{
  "n_layer": 10,
  "d_mlp": 1280,
  "norm_eps": 1e-06,
  "qk_norm": true,
  "attn_scale": 0.125,
  "tie_embeddings": true,
  "extras": ["some layers without attention", "local attention windows", "shifted keys", "gated attention", "value embeddings", "capped logits"],
  "beta2": 0.95,
  "decay_shape": "cos",
  "train_tokens": 260700000
}
Each number is 128 + 24 x the weight over its row's rms, rounded and kept within 0 to 255. Layers, rows and columns count from 0. The size above them is the row's rms in percent of the matrix's.

# layer 2 attention value, 320x320, rms 0.0583, rows 250-319, columns 80-159
size [109  97 112 111 109  94 102 102  95  92 100  97 122 104 109 106 112  94 112 101  97  92  99  96 108 129 111 119  89 100 102 104 103 117  96  93 101  95 111 100  98 106 103  92  92  98 108 107 102  92 103 101 101  96 107 121 105 102 107  94 106  97  98 108 102  92 102  97 104 117]
[[152 154 136 114 103 139 130 125 100 131 193 111 123 102 128 142 140 148 124 177 155 144 115 140 148 117 123 149 119  98 133 104 142 131 169 126 120 141  72 126 116 110 144 128 126 122 153 109 111 125  96 149 142 156 134 149 134  92 111 148 111 116  83 120 130 153 144 140 128 126 133 137 115  91  57 110  73 120 159 145]
 [ 89 159 102 146 103 104 127  94 132 135 115 117 119 124 145 144 111  81 121 178 166 104 147 139 102 147 122 136 105 107 110 157 159 160 156 120 119  86 117 152  95 131 141 142 141 130 159 143 151 132 144 137  85 192 119 134 120 157 142 121 112 126 136 146 122  96 153 155 144  92 119 152 152 167  87 114 110 126 156 116]
 [138 124 149 155 116 117 126 129 118  99 139 141 103 117 107 129 146 160 156 139 108 159 144 136 111 155 124 138 167 161 107 108 128 132 155 118 120  96 113 128 142 127 108 130 144 117 136 126  89 123 127 158 112 106 123 116 118 120 133 122 116 154 132 124  93  79 126 129 151 157 125 121 124 118  74 136 121 115 168  89]
 [118 126 134 115 131 147 158 141 106 128  86 151 116 134 134  83 105 148 121 131 142 120 100 105 157 121 117 153 137 130 164 115 111 125 131 151 152 141 124 170 149 181  99  98 118  87 128 109 119 123 152 158 129 131 146 133 129 174 141 143 122 115 140 156  64 157  95  83 119 138  96 107  99 119 131 126 124 106  67 119]
 [103 154 121 102  86  81 102 173  99 133 142 139 125 133 126 171 114 146 107 154 111 123 113 110 135 132  83 137 149 117 142 145 150 144  80 139 125 173 129 115  77 134 190  78 128 127 121 155 101  97 157 137 149 126 131 138 179 159 153 135 133 138 122 169 122 149 127 128 109 120 125 160  93 131  89 121 134 108 182 148]
 [107 141 149 161 152 137  68 100 159 114 164 131 118 128 154 139 121 115 128 112 134 129 136 109 126 137 131 130 143 127 152 120 110 125 119 138 126 130 111 105 103 112 138 128 119 145 148 155 140 118 111 134 114 155  69 140 128  77 128 158 147 144 112 145 171  72 145 151 123 162  63 141 138 127 126 114 115  98 154 120]
 [115 133 133 130 127 138 137 103 130  84 112 131 138 120 160 117 145 135 141 145 101 115 125 123 156  93 133 136 114 104 125  95 126 157 155 163 157 103 111  90 143  89  72 156 125 152 105 146 133 146 144 166 111 105 147 135 162 129 137 159 118 133 169 129 113 163  82 122 124 131 112 112 110 159 110 137 166 123 119 136]
 [128 126 178 119 122 115 142 109 116 105 100 200 139 139 133 110 105  99 142 214 113 122 140 147 135  80 119 129 117 122 158 127 136 113 108 121  82 157 117 131 139 159 163  94 144 150 112 143 163 123 156 154 134 151 107 154  91 117 156 132 116 108 141 102 160 110 104 138 176 138 140 166 142 154 136  62 124  93 103  91]
 [139 141 127 136 127 161 112 109 114 103 124 160 124 148  96 159  88  87 136  88 116 141 150 138 153 161 146 153 135 136 106 129 135 133 136  63 180 130 107 124  98  92 154 104 122 136 171 143 138 164 150 116 102 147 116 138 122 159 136 112 158 134 139 124 162 119 124  99 154 132 155 165  97 129 117 146 115 153 173 154]
 [ 98 131 170 147 134 126 124 114  83 186 137 124 139 118 120  90 121 142 173 123 153 162 114 125 112 118  93  82 183 162 127 128 150 123 141 118 140 196 134 143 141 135 125  97 100 116 133 162 112 130 148 130 110 151 126 147 148 125 139 145 166 117 123  90 187  90 162 128 167 108 162 115 146 105 138 114 161 126 144 149]
 [121  80 157 116 141 172 114 144 128 120 113 118  94 193 167 111 119 152  98 160 114 110 126 127 148 115 125  91 126 118 131 172 105 123 145 121 114 125 120 100 120 129  74  75 127 125 146 130 121 114 154 101 121 141  97 136 141 131 130 118 141  84 109  95 161 123 170 133 125 151 153 124 113 142 126 103 124 129 123 128]
 [ 97  95 178  83 153 161 125 118 198 166 140 135 100 179 155 128 152 209 124 143 112  71 112 116 127 125 145 121 146 117 131 141 157 101 156 154 135 151 147 108 112 179  99 165 124 150 122 111 140 149 142 108  93  92 138 148 137  76 116 143 100 140 140 117 128  86 131 122 100 131 115 101 161 130  83 156 127 131  84 129]
 [118 128 119 126 102 151  97 171 138 140 169 150  86 120 108  59 141 129 103 104 167 185  98 138 111 105 133 142 161 128 134 106 139 126 137  78 126 191 139 139 136 154 173 131 116 122  90  86 112 127 127 118 154 162  98 136 127 143 142 157 118 123 110 116 162  78 185 140 110 119 124 161 132 137 112 124 109 137 158 123]
 [128 141 130 148 161 127  99 125 144 171 188  85 185 147 116 121 122 149 163  89 104 133 153  94 124 131 132 129 139 122 118 106 124 129 166 101 149 131 114 109 117 118 142 100 105 145  74 115 126 130 113 153 146 107  79 155 115 126 205 124 124 132 109 138 149 153 182 151  98 135 136 155 133 151 196 110 133 157 175 150]
 [149 174 153 130 100 119 105 133 130 131 164 161 204 105 137 129 114 152 143  78 134 165 110  95 145 109 129 140 152 102  85 120 108 122 130  93 139  93 131 147  77 178 130 122 144 187 144 139 132 141 139 159 149 143  85 134 147 132 138 138 154 117 104 106 132 125 196 169 138 178 138 129 134 160 145 139 120 119  89 125]
 [ 67 102 140  69 114 154 105 110 143 112 196 150 156  97 124 142 143 123 133  92 111  94 132 176 132 166 153  72 126 100 129 116 114 121 148 168 178 184 109 140 141 171 166 146 153 142  83 118 116 172 167  74  91 109 111 131 105 124 151 132 140 124 111 128 116 129 166  93 120 108 148  96 211 112 149 140 144 142 126 144]
 [117 127 102 104 125 122 114 125 113  80 126 113 152 100 138 142 181 116 137 136 110 100 121 114 135 141 121  92 123  66 145 142 166 131 145 145 130 188 113 157 124 134 141 124 113  91 145 122 124 122 131 160 119 115 157 108 154 127 141 123 138 147 116 141 101 160 132 116 144 100 117  92 192 107 178 151 130 126  95 127]
 [174 106 112 163 170 127 128 101  81 125 168 133 149 103 141 166 173 137 143 122 110 134 154 101  85 159 134 109 107  71 162 149 127 112  87 112  94 134  92 127 133 100 182 100 136 125 116 113 143  86  89 166 123 117 173 147 129 114 130 144 134 129 133 170  78 132  83 126 135 129 126 144 120  60 146 110 128 118 127 102]
 [118 106 116 119 147 138 136  99 119  86  72  84 108 135 155  94 132 104 108 116 129 113 124  88 149  98 121 123 148 135 137 174 149 143 143 129  95 120 118 123 137 136 118 117 160  76 158 139 115 124  96 156 134  87 144 105 140 144  96 147 107 144  88 100  99 150  66 122 133 123 115 109 111 121 120  98  99 110 111 114]
 [110 149 150 116 160  98 148 116 150 119  61 137 134 139 103 175 152 106 142 170 122 134 139 110 149 142 124 116  88 122 116 185 131 137  81 120 160 110 159 119 133 109  85 133 136 131 163 128 141 158 127 147 133 135 175 147 113 137 109 118 120 126 115 119  80 127  86  95 113 149 166  96 127 141 111 115 141 152  96 122]
 [131 150  96 113 100 102  81 135 120 200 151  88 190 119 120 150 146 154 179 100 133 151 108 148 137 135 117 116 127 142  86 102 116 141 160 107 151 114 101 117 124 128 120 148 105 168 107 154  94 124 116 148 128 128 128 165 117 118 139 124 115 115  88 124 118  69 139 151 138 116 162 109  93 115 147 151 132 147 161 119]
 [ 95 154 140 119 106 157 122 203 139 176 103  92  76 112 114 109 122 135 117  92 108 134 111 112 124  52 108 139 130 129 155 117 160  96 144 133  79 116 151 119 153 157 156 143 139 146 106 127 127 117 131 124 171 118 137 134 113 100  97 127 124 117 163 147 171 178 150 163 114 100 127 153 152 103 109 115  92 122 132 105]
 [127 109  87 120 113 122 173 176 103 132 178 113 130 131 114 130 104  99 132  91 152 142 134 135  96  87 146 124 135 159 142 102 159 116 178 134 100 133 129 123 163 198 110 100 111 147 122 129 102 112 122  65 106 138  55 129 121 144  85 132 115 141 119 159 108 147 164 170 113 121 123 125 139 137 111 155 113  95 159 132]
 [142 100 133  83 136 160 114 109 109 124 137 122 113 146 140 121 120 116  90 114 137 121 148  98 134 138 163 139 151 137 132 161 120 125 112 100  87 132  48 128 103 139 163 123 130 112 109 141 134 128 115  96  95 101  93 150 100 144 114 149 113 163 143 120  73 134 147  90 164 163 149 123  78 104 116 105 124 144 133  95]
 [117 134 125 104 136 116 151 159 127 155 128  91  65 127  78 130 144 143 141 149 161 125  84 147 101 136 105  87 136 122 154 121  90 118 130 125 137  87 125 151 146 107 162 145  90 111 153 114 117 141 132 121 146 115 148 121 121 108 155 103 140 155 143 169 135  92 102  86  84 132 142 115 182  48 110 145 109 135 133  98]
 [104 139 138 109 130 149 136 136 132 127 102 138 146 162 137 131 162 121 129 166 148 130 129 116 156 113 108 123 136 119 148 140 143 153 110 122 109 152 131  81 133  99 117 119 116 114 124 149 156  81  98 171 112 165 164 128 125 131 129 104  86  83 117 124 104 119  83 148 143 115 131 135  90 162 121 125 127 126 173 156]
 [121 127 123  75 135 120 115 124 128 109  98 168 117 107 136 148 108 101 149 142 126 137 158 133 106 134 143 145  99 114 129 143  72 138  95 118 105  99 132 122 150  83 166 129 110 125  89 143 144 112  87 147 127 130 194 100  87 129 152 154 120 159 164 136  56 127  83 132 120 101 166 132  80  79 126 120 124 140 151 121]
 [138 168 174 155 160 129 131 146 116 122  79 135 128 179 115  98 105 107  96 162 146 166 143 114 112  75 127 137 132 143 106 142  84 106 111  92  97  80 126 105 132  99 145  83 138 177 152 142 124 104 129 109 110 160  99 149 100 126  99 121 145  92 110 135 126 157 147 155 144 149 164 143  90 154 101  93 109 141 165 116]
 [136 173 121 143 107 153 107 139  99 156 171 172 127 123 119 147 103 114 114  89 123 115 121 141 130 154  94 130 141 148 138 117 115 119 174  98  81 103 111 162 133 182 174 102  78 139 101 155 111 141 156 113 160 121 117 128 129 133 146 152 137 139 151 127  79 124  99 171 113 104 125 144 153  96 131 126 136 132 149 136]
 [114 144 137 114 135 114 113 101 137 110 154 155 163 151 152  92 145 128 136 143 134 155 181 116  83 129 113 114 135 152  75 121 117 131 145  88  74 140 128 110 126  76 113 139 161 110  98 112 130 103 122 150 118 116 126 137  91 141 166 137  65 151 113 141 110 131 133 141 130 111 155 162 134 155 139  90 121 139 189 128]
 [111 103 130 153 156 153 107  99 136 115 114 104  89 126  90 105 124  81 127 124 114 115 147 100 172 127 157 135 178 139 117  86  45 126 157 157 128 144 129 120  91 180 140 118 135 102 159 166 117 134 105  97 144 113 125  80 127 168 120 124  91  96 116  83 137 117 129 131 126 116 122 141 139 134 115 122  80 118  92 146]
 [119 144 159 115 107 113 163 198 125 139 129 117  54 111 145 133 107 149 149 141 125  92 102 105  89 144 115 136  98  99 133 129 111 131 122 118  91 119 127  94 135 121 139 151 119 131 132 125 107 129 113 129 146 149 109 137 156 111 110 136 140 132 168 136 120 148 117 147  76 137 120  58 120 122  97  93  87 133 172 130]
 [130 166 101 132 164 128 118 132 114 193 153 116 108 140 150 110 152 124 140 106 134 120 136 129 118 133 139  93 144 131 144  97 125 106 132 140 127 190  98 141 151 118 113 158 116 128 105 129 132 147  70 113 107  74 143 139 108 119 139 127 115 151  94 119 131  56 124  96 113 116 100 103 126 112 126 144 156 135 152 117]
 [ 86 115 107 120 132 119 122 120 150 155 128 120  92 151 121 149 143 147 171  91 168 142  93 142 131 152 118 111 158 147 132 105 148 120 145 131 109 130 127 126  94 139 122 113  60 106 126 117 115 135 158 141 127  82 120 127 159 136 168 123 141 151 135 131 132  93 142 110 106 124 123 151 131  96 131 169 135 133 151 116]
 [132 154 115 112 130 121 110 126 136  97 133 146  93 105 111 117 178 118 106 112 134 116 167 159 106 152 150 137 141 126 158 170 134 142 150 116 170  88  99 135 128 170 189 126 138 142 129 128 145 153 112  78 143 142 124 141 106  96 134 109 113 187  92 131 115 130  98  56 147  82 175 109 145 135 112 159 113 137 143 104]
 [142 156 148 134 166 143  92 144 117 138 132 124  99  82 101 151 156 112 136 161 151 141 100 111 140 154 126 139  90  79 116 154 101 101  80 139 109 107 148 151 110 128 117 121 122 138 150 115 144 115 119 142  91 107 173 107 161 100 137 149 134 124 122 119 142 165 105 128 136 107 132 157 106 114  97 164 165 126 140 133]
 [154  88 143  57 126 142 123 117 143 138 110  82  82 109 172  86 126  74 115 129 102  79 167 121 154 149 130 108 128 100 132 179  90 145 159 158 100  97 118  95  96 110 143 164 138 115 139 139 125 152 153  90 126 141  95 116 118 128 119 128 144 119 131 100 148  86 127 153  87 119 133  69 121 118 121 112 114 146 104 171]
 [120 111 140 157 122 112 112 170 150  95 110  72 176 164 150 143 139  99 159 152 100 125 145 111 139 145 102  89 130  88 122  92 109 136  79  94 145 134 143 117 152 105 146 162 143 154  62 134 148 108 133 148 122 130 127 135 110 101 130 118 136 101 139 140 150 145  87 149  96 125 112 123 122 135 150 127 172 129 172 150]
 [149 133 126 161  84 111 116  67 106 129 123 149 153 139 128 126 131 126 149  96 134 122 153 136 116 120 123 153 115 158 141 115 136 116 109 153 123 145 119 109 132  93  67 163 144 142 137 141 154 108 144 114 116 121 110 133 156 161 149  92 121 133  84 111  89 107 152  99 154 164  88 179 141 159 152 154 129 105  85 137]
 [140 150 126 115 154 143 136 112 170 127 115 144 135  84 123 175 128 116 131 132 143 127 133 166 100 131 129 137 135 139 141 151 113 118 106 127 130  99 144 124 128 171 158 129 119 137 128 134 133 143 134 124 135 157 170 112  77  85 119 128 106 147 109 183 112 151  93 152 154 134 145 133 180 108  40 123  73 137 115 127]
 [111 110 130 143 136 118 138 111 115  91 103 141 140 135 115 138 120 134 178 169 107 105 135 146 135  79 144 127  89  92 158 176 140 134 125 140 119  94  97 151 146 122 103 106 158 141 104 107 151 167 112 154  84  81 150 173 147 171 113 119 117 156 108 159  80 185  89  97 116 139 141 121 124 164 140 132 161 136 109  98]
 [134 114 154  97 105 129 159 118 131  91 156 191 165 113 135 131 111 134  96 152 108 123 165 155 147 138 153 165 143 152 104  80  81 146 107 147 135 104 106 121 136 128 106 156 145 154 108 144 135 136 122 122 133 142 129  91 103 135 145 131 113 109 136 154  81 125 123 158 148 137 101  92 134 122 160 109 110 106 151 139]
 [ 89 115 117 120  90 146 126 111 156  93  89 163 103 124 105  98  89 118 125 198 113  82 168 158 106 185 106 152 140 137 104 166 132 138 128 126  86 170 104 130 126  97 147 130 124 158 123 130 158 106 171 127 135 135 176 143  95 150 161 143 142 123 155 144 121 141 114 114 179 109 174 152 105 108 139 133 122 119 165 137]
 [ 96 126 104 115 148 141 141 161 155 141 127 114 125 118 127 106 141 124 138 140 135 141  91 120 129 120 130 101 169 142 158 168 156 143 139 115 135 140 104 100 130 109 142 113 136  64 119 114 132 141  97  79 155 138 136 131 117 127 142 130  96 113 119 131 143 103 104 122  95 109 103  81 119 133 129  98 119 120 149 112]
 [112  85  99 101 144 134  94 100 123 114 136 121 159 115 143 206 125 108 149 107 105  48 149 120 156 122 148 156 165 124 115 130 100 106 138 104  90  90 160 132 113 148 154 140 126 107 134 153 136 137 140 170 118 137 137 128  97 101 152 121  94 144 153 124 121 110 143 141 133 153 132 120 132 143 114 129 164 146 101 137]
 [126 139 142 179 100 123 152 113 107 164  92  94 117 132 137  74 126 163 131 133 124 161 109 109  86 118 148  98 141 130 132 101 136 111 160  80  82 122 116  86 145 115 104 126 158 142 126 132 117 130  73 145 125 117 120 124 129 119 133 167 123 133 121  74  94 112 142 113  97 135 113 135 128 152 176 106 124 136 138 149]
 [119  45 151 113 107 154 139 140 105 106 168 142 136  82 106 107 117 117 141 156  94  94 181 147  77 120 159 123  89  82 151 113 130 118  99 157 129 114 106 136 149 163 134 146 153 131 125 128 142 140 144 109 112  98 178 152 109 118 128 139 118 187 102 141 168 172 116 174 172 115 128 116 185 132 123 101 108 141 111 117]
 [102 112 127 152 153 127 156  99 169 128  74  89  74 151 143 101 127 103 107 127 143 163 187 101 126 161 135 161 150 148 128 122 101 128 152  99 123 113 121 158 126  84 134 100 121 109 142 139 143 122 131 157 122 111 137 105 144 174 147 107  80 124 131 123  86  94 111  87 128 136 135 158 100 113 170 135 144 162 125 129]
 [106 157  81 127 126 122 115  77 169 169 109  89 131 101 127 103 155 124 124 118 128 152 122 117  84 197 133 110 155  68  91 137 103 133 159 102 147 132 133 102 104 130 154 125 123 166 116 144 117 159  85 136 112 123 135 153 102 128 151 115 136 133 139  96  67 122 175  66 127 138  96 101 145 124 170 130 142 141 119 153]
 [131 146 138 172 149 119 108 130 107 103  95  48 124 139 122 163  97 161 113 151 123 123  95 107 180 129 147 131 106  70 143 124 105 169 130 157  88 103 133 110 152 133  85 158 179 110 133 104 103 122 129 161 136 139 152 103 111 113 129 139 127 113  91 121 115 184 124 150 133 122 123 107 133 125 114 144 147 110 103 109]
 [145 105 152 103 131 128 148 163 174 133 108 143  73 143 133 140 112 176 112 152 146  98 114 160 100 140 131 148 137 128 131 156  83 160 133 159 163 169 146 123 130 146 118 128 116 102 135 105  85 130 142  72 156 129  99 141 147 126  90 120 113 117 127 127 147 144 145 114  91 118 129 107 159 103 112 145 134 137 157 112]
 [ 74 128  83 119 132 127  82 108 107 114 193 114 154 127 162 165 115 158 132 113 102 131 116 142 155 130 131 142 103 123 146 142 129 106 147  98 155 119 142  98 140 129 124 150 124 101 136 130 138 129 144 146 147 118 125  79 120 126 151 143 129 137 133 144  40 171 135 131 150 125 100 100 184 144 141  67  96 156 111 148]
 [ 98 108 115 139 130 124 108 130 106 136  87  93 129 106 153 125 112  71 129 102 121  98 115 104 157  66 137 118 162 110 125 136 104 157 123  70  99 133 156  74 101 119 102 121 138  97 182 147 147 107 115 112 127 135  73 109 143 121 128 143 129  98 164 106 191  89 142 152 117 137 124 138 131 110 125  64 130 137 116 125]
 [119 155 138 130  99 107 108 128  86 163 122 135 138 143 122 102 121 146 171 126 111 160  93 106 119  84 129  72 130 115 136  86 132 103 136 142  95 122 101 138 161 110 116 130 121 156  97 138  71 110 131 131 117 130 111 138 146  70 130 175  98  77 107 136 160 115 115 153 146 140 157 136 112 153 171 123 105 146 146 142]
 [175 170 158 129 127 148 142  79 116 119 110 192 104 153 129 118 145 133 127 121 136 108 153  97 167 131 128 155 128 125 130 144 109 120  68 147 124 123 115 136 148  99 113 129 124 116 134  85 155 152 106 105 168 165 110 150 134 127 111 129 122 125 124 120 185 153 104  79 153 155 119 118  68 120 119 109 136 153 121 106]
 [129  96 160 136 151 139 134 129 148 107  78 126 147 139 132 132  97 128 110 170 103 131 119 102 121 140 121 157 114 105  90 158 124 145 130  97  94 102 135 109  87 118 158 120 119 169 137 133 161 117 116 132 110 125 131 122 100 146 124 123 126 100 120 102 184  84 153 153 142 126 159 154  94 148  81  81 127 146 170 134]
 [ 96  99  96  86  96 106  85 161 108 132 138 105 133  93 122 130 106 136  81  80  94 117  82 142 114 123 152  92 108 144 126  79 136 114 127 153 153 156 128 105 134 139  88 145 162 119 108 118  68 129 157 102 119 126  93 116 158 117  83 133 160 113 119 108 140 115 164 212  99 132 104 116 127 157 110 150 127 144  98 152]
 [159 126 129 129 103 122 132 136 129 126 147 128 140 111 161  86 133 151 135 118 122 127 111 137  99 171 144 140 166 140 149 125 121 137 153 122 164  94 116 133 142 120 102 155  97 171 110 117 120 158 164 112 144 104 121 134 141 128 154 141 143 144 117 138 106 143 118  94 162 104  98 132 182 131 130 113 152 134 150 131]
 [141 134  97 171 145 108 126 142 133 110  80 117 138 132  85 144 143  94 160 127 121 100 121 113 170 147 106 184  91  68 118 154 115 128 113 155  86 120 137 115 105  97 106 127  81 131 184 149 171 151 132 150 146 141 147 112 159 135 118 116 126 126 142 176 124 121 101 128 108 130 100 127  92  90 123 135 135 135 113 159]
 [126 151 144 115 104 135 141  99 128 148 138 117 105 133  79 140 153 103 105  94 148  86 156 111 138 138 131 114 160  75 146 141 100 149 105 151 159 132 126 134  82 184 118 144 131  93 174 123  92 116 157 140  95 133 149 113 141 115 167 140 139 140 120 157 133 154  95  73 135 130 113 125 133 130 152 166 159 153 123  93]
 [163  97 132  98 138 148 102 123 129 144 140  90 157 118 156 156 157 143 146 122 114 143 151 102 146 155 122 137 121 101 126 146 125 133 139 125 153 135 130 112 168 137 177 118 166 153  70 142 133 147 130 174 140  97 107 107 156 124 124 117 110 144 116 139  89 118  96 155 125 111 102  94 105 128 149  97 139 109 167 126]
 [137 160 156 179 114 105 109 142 125 159 114 126 144 115 144 152 114 123 119 135 146 127  87 149 149 144 122 105 120 142 126  94 172 137 101 138 142 182 102 143 109 129  93 130 117 106 126 117 171 142 129 184 109 153 144 129 138 122 121 109 135 148 153  90 133 127 140 147 120 162 103 138 100 149 168  97 156  94 141 117]
 [110 161 117  96  87 114 125 154 108 122 169 165 153 124 109 113 124 142 120 143 134 168 157 140 108 126 158  90 116 145 111  68 130 122 146 126 152 117 147 141 113 117 150 130 126 187  75 133 126 151 140 118 148 127  84 136 113 140 137 148 127 152  95  96 140 141 112 167 118 128 111 137 168 135  98 151 149 127 100 108]
 [135 168  74 115 132 142 106 183 149 175 203 123 153 133 144 184 129 138  98  82 133 136 120 152 110 112 126 131 123  89 155  68 120 113 105  83 108 147 150 143 157 107 140 131 128  87 112 101 125 106 101 107 140 140  96 106 103  87 166 126 143 128 117 164 111 155 151 138 112 138 161 132 138  82 129 144 121 142 157 126]
 [129 147 118 133 126 144 139  76 142 139 140 152  82 129 122 112 108 101 103 101 145 107 151 133 148 186 154 164 119 135 135  47  57 130 113  84 162 141 131 114 116 125 165 141  99 139 132 149 158 125 123 163 145  77 166 120 126 146 156 152 112 141 133 113 136 109 116  53 153 176 126  99 104 138 129 152 139 136 126 129]
 [ 81 150 111 126 124 148 105  75 123 101 148 127 173 129 149 115 130 166 115 129 117 112 164 111 156 149 126 102 152  96 130 105 129 130 103 109  93 107 124 107  77 126 129 124 126  92  87 146 109 101 127 144 149 105  96 152 122 124 123 154 122 142 132 119  97 147 145 117 132 114  95 148 120 142 116 105 148 135 121 157]
 [140 137  87 133 134 101 153 151 163 104 126 129 117 114  96 134 126 130 133 169 138 109  79 128  85 110 122 145 154 131 120 111 145 152 104 163 133  75 116 152 167 157 127 133 128 153 180  96  90 148 111 155 144 149 136 139 137 148  74 139 100 158 138 127 131 127  92 116 122 121 113 113 164 121 137 169 131  90  85 133]
 [150 114 132  90 111 159 118 160  81 154 141 118  62  92 164 136 125 144 126  96 113  92 126  94 139 104 135 147  96 157 134 151 112 137 158 144  94 137 157 110 128 165 138 150 139 122 127  93 132 133 126  67 153 117 129 137 143 127 122 116 126 156 146 132 144 141 138 182 108 121 133 100 152  75 102 133  81 131 158 115]
 [ 82 124 117 103 118 110 150 164 164 130 102 163  74 129  97 155 123  94 141 134 112 142 180 138 125 121 130 121  73 120 111 107 120 132 122 116 106  91 111  91 141  91 148 124 146 129 117 168 176  99 119 148 122 133 157  81  98 129  98  91  99  97 115 108 203 164 140 116 133 128 116 172  84 107 146 132 127 118 194 123]
 [ 95  97  80 124 139 130 119  88 133 131 184 123 209  72 147 116 138 124 124  97 109 134 110 148  91 147 146 111 126 134  98 147 157 119 124 136 142 113 136 112 153 138 129 141 147 169 118 127 134 141 107 125 115 100 173 118 137 133 150 130 129 184 122 108  49 120 120 149 125 104 111  70 186 134 148 192 153 142 104 140]]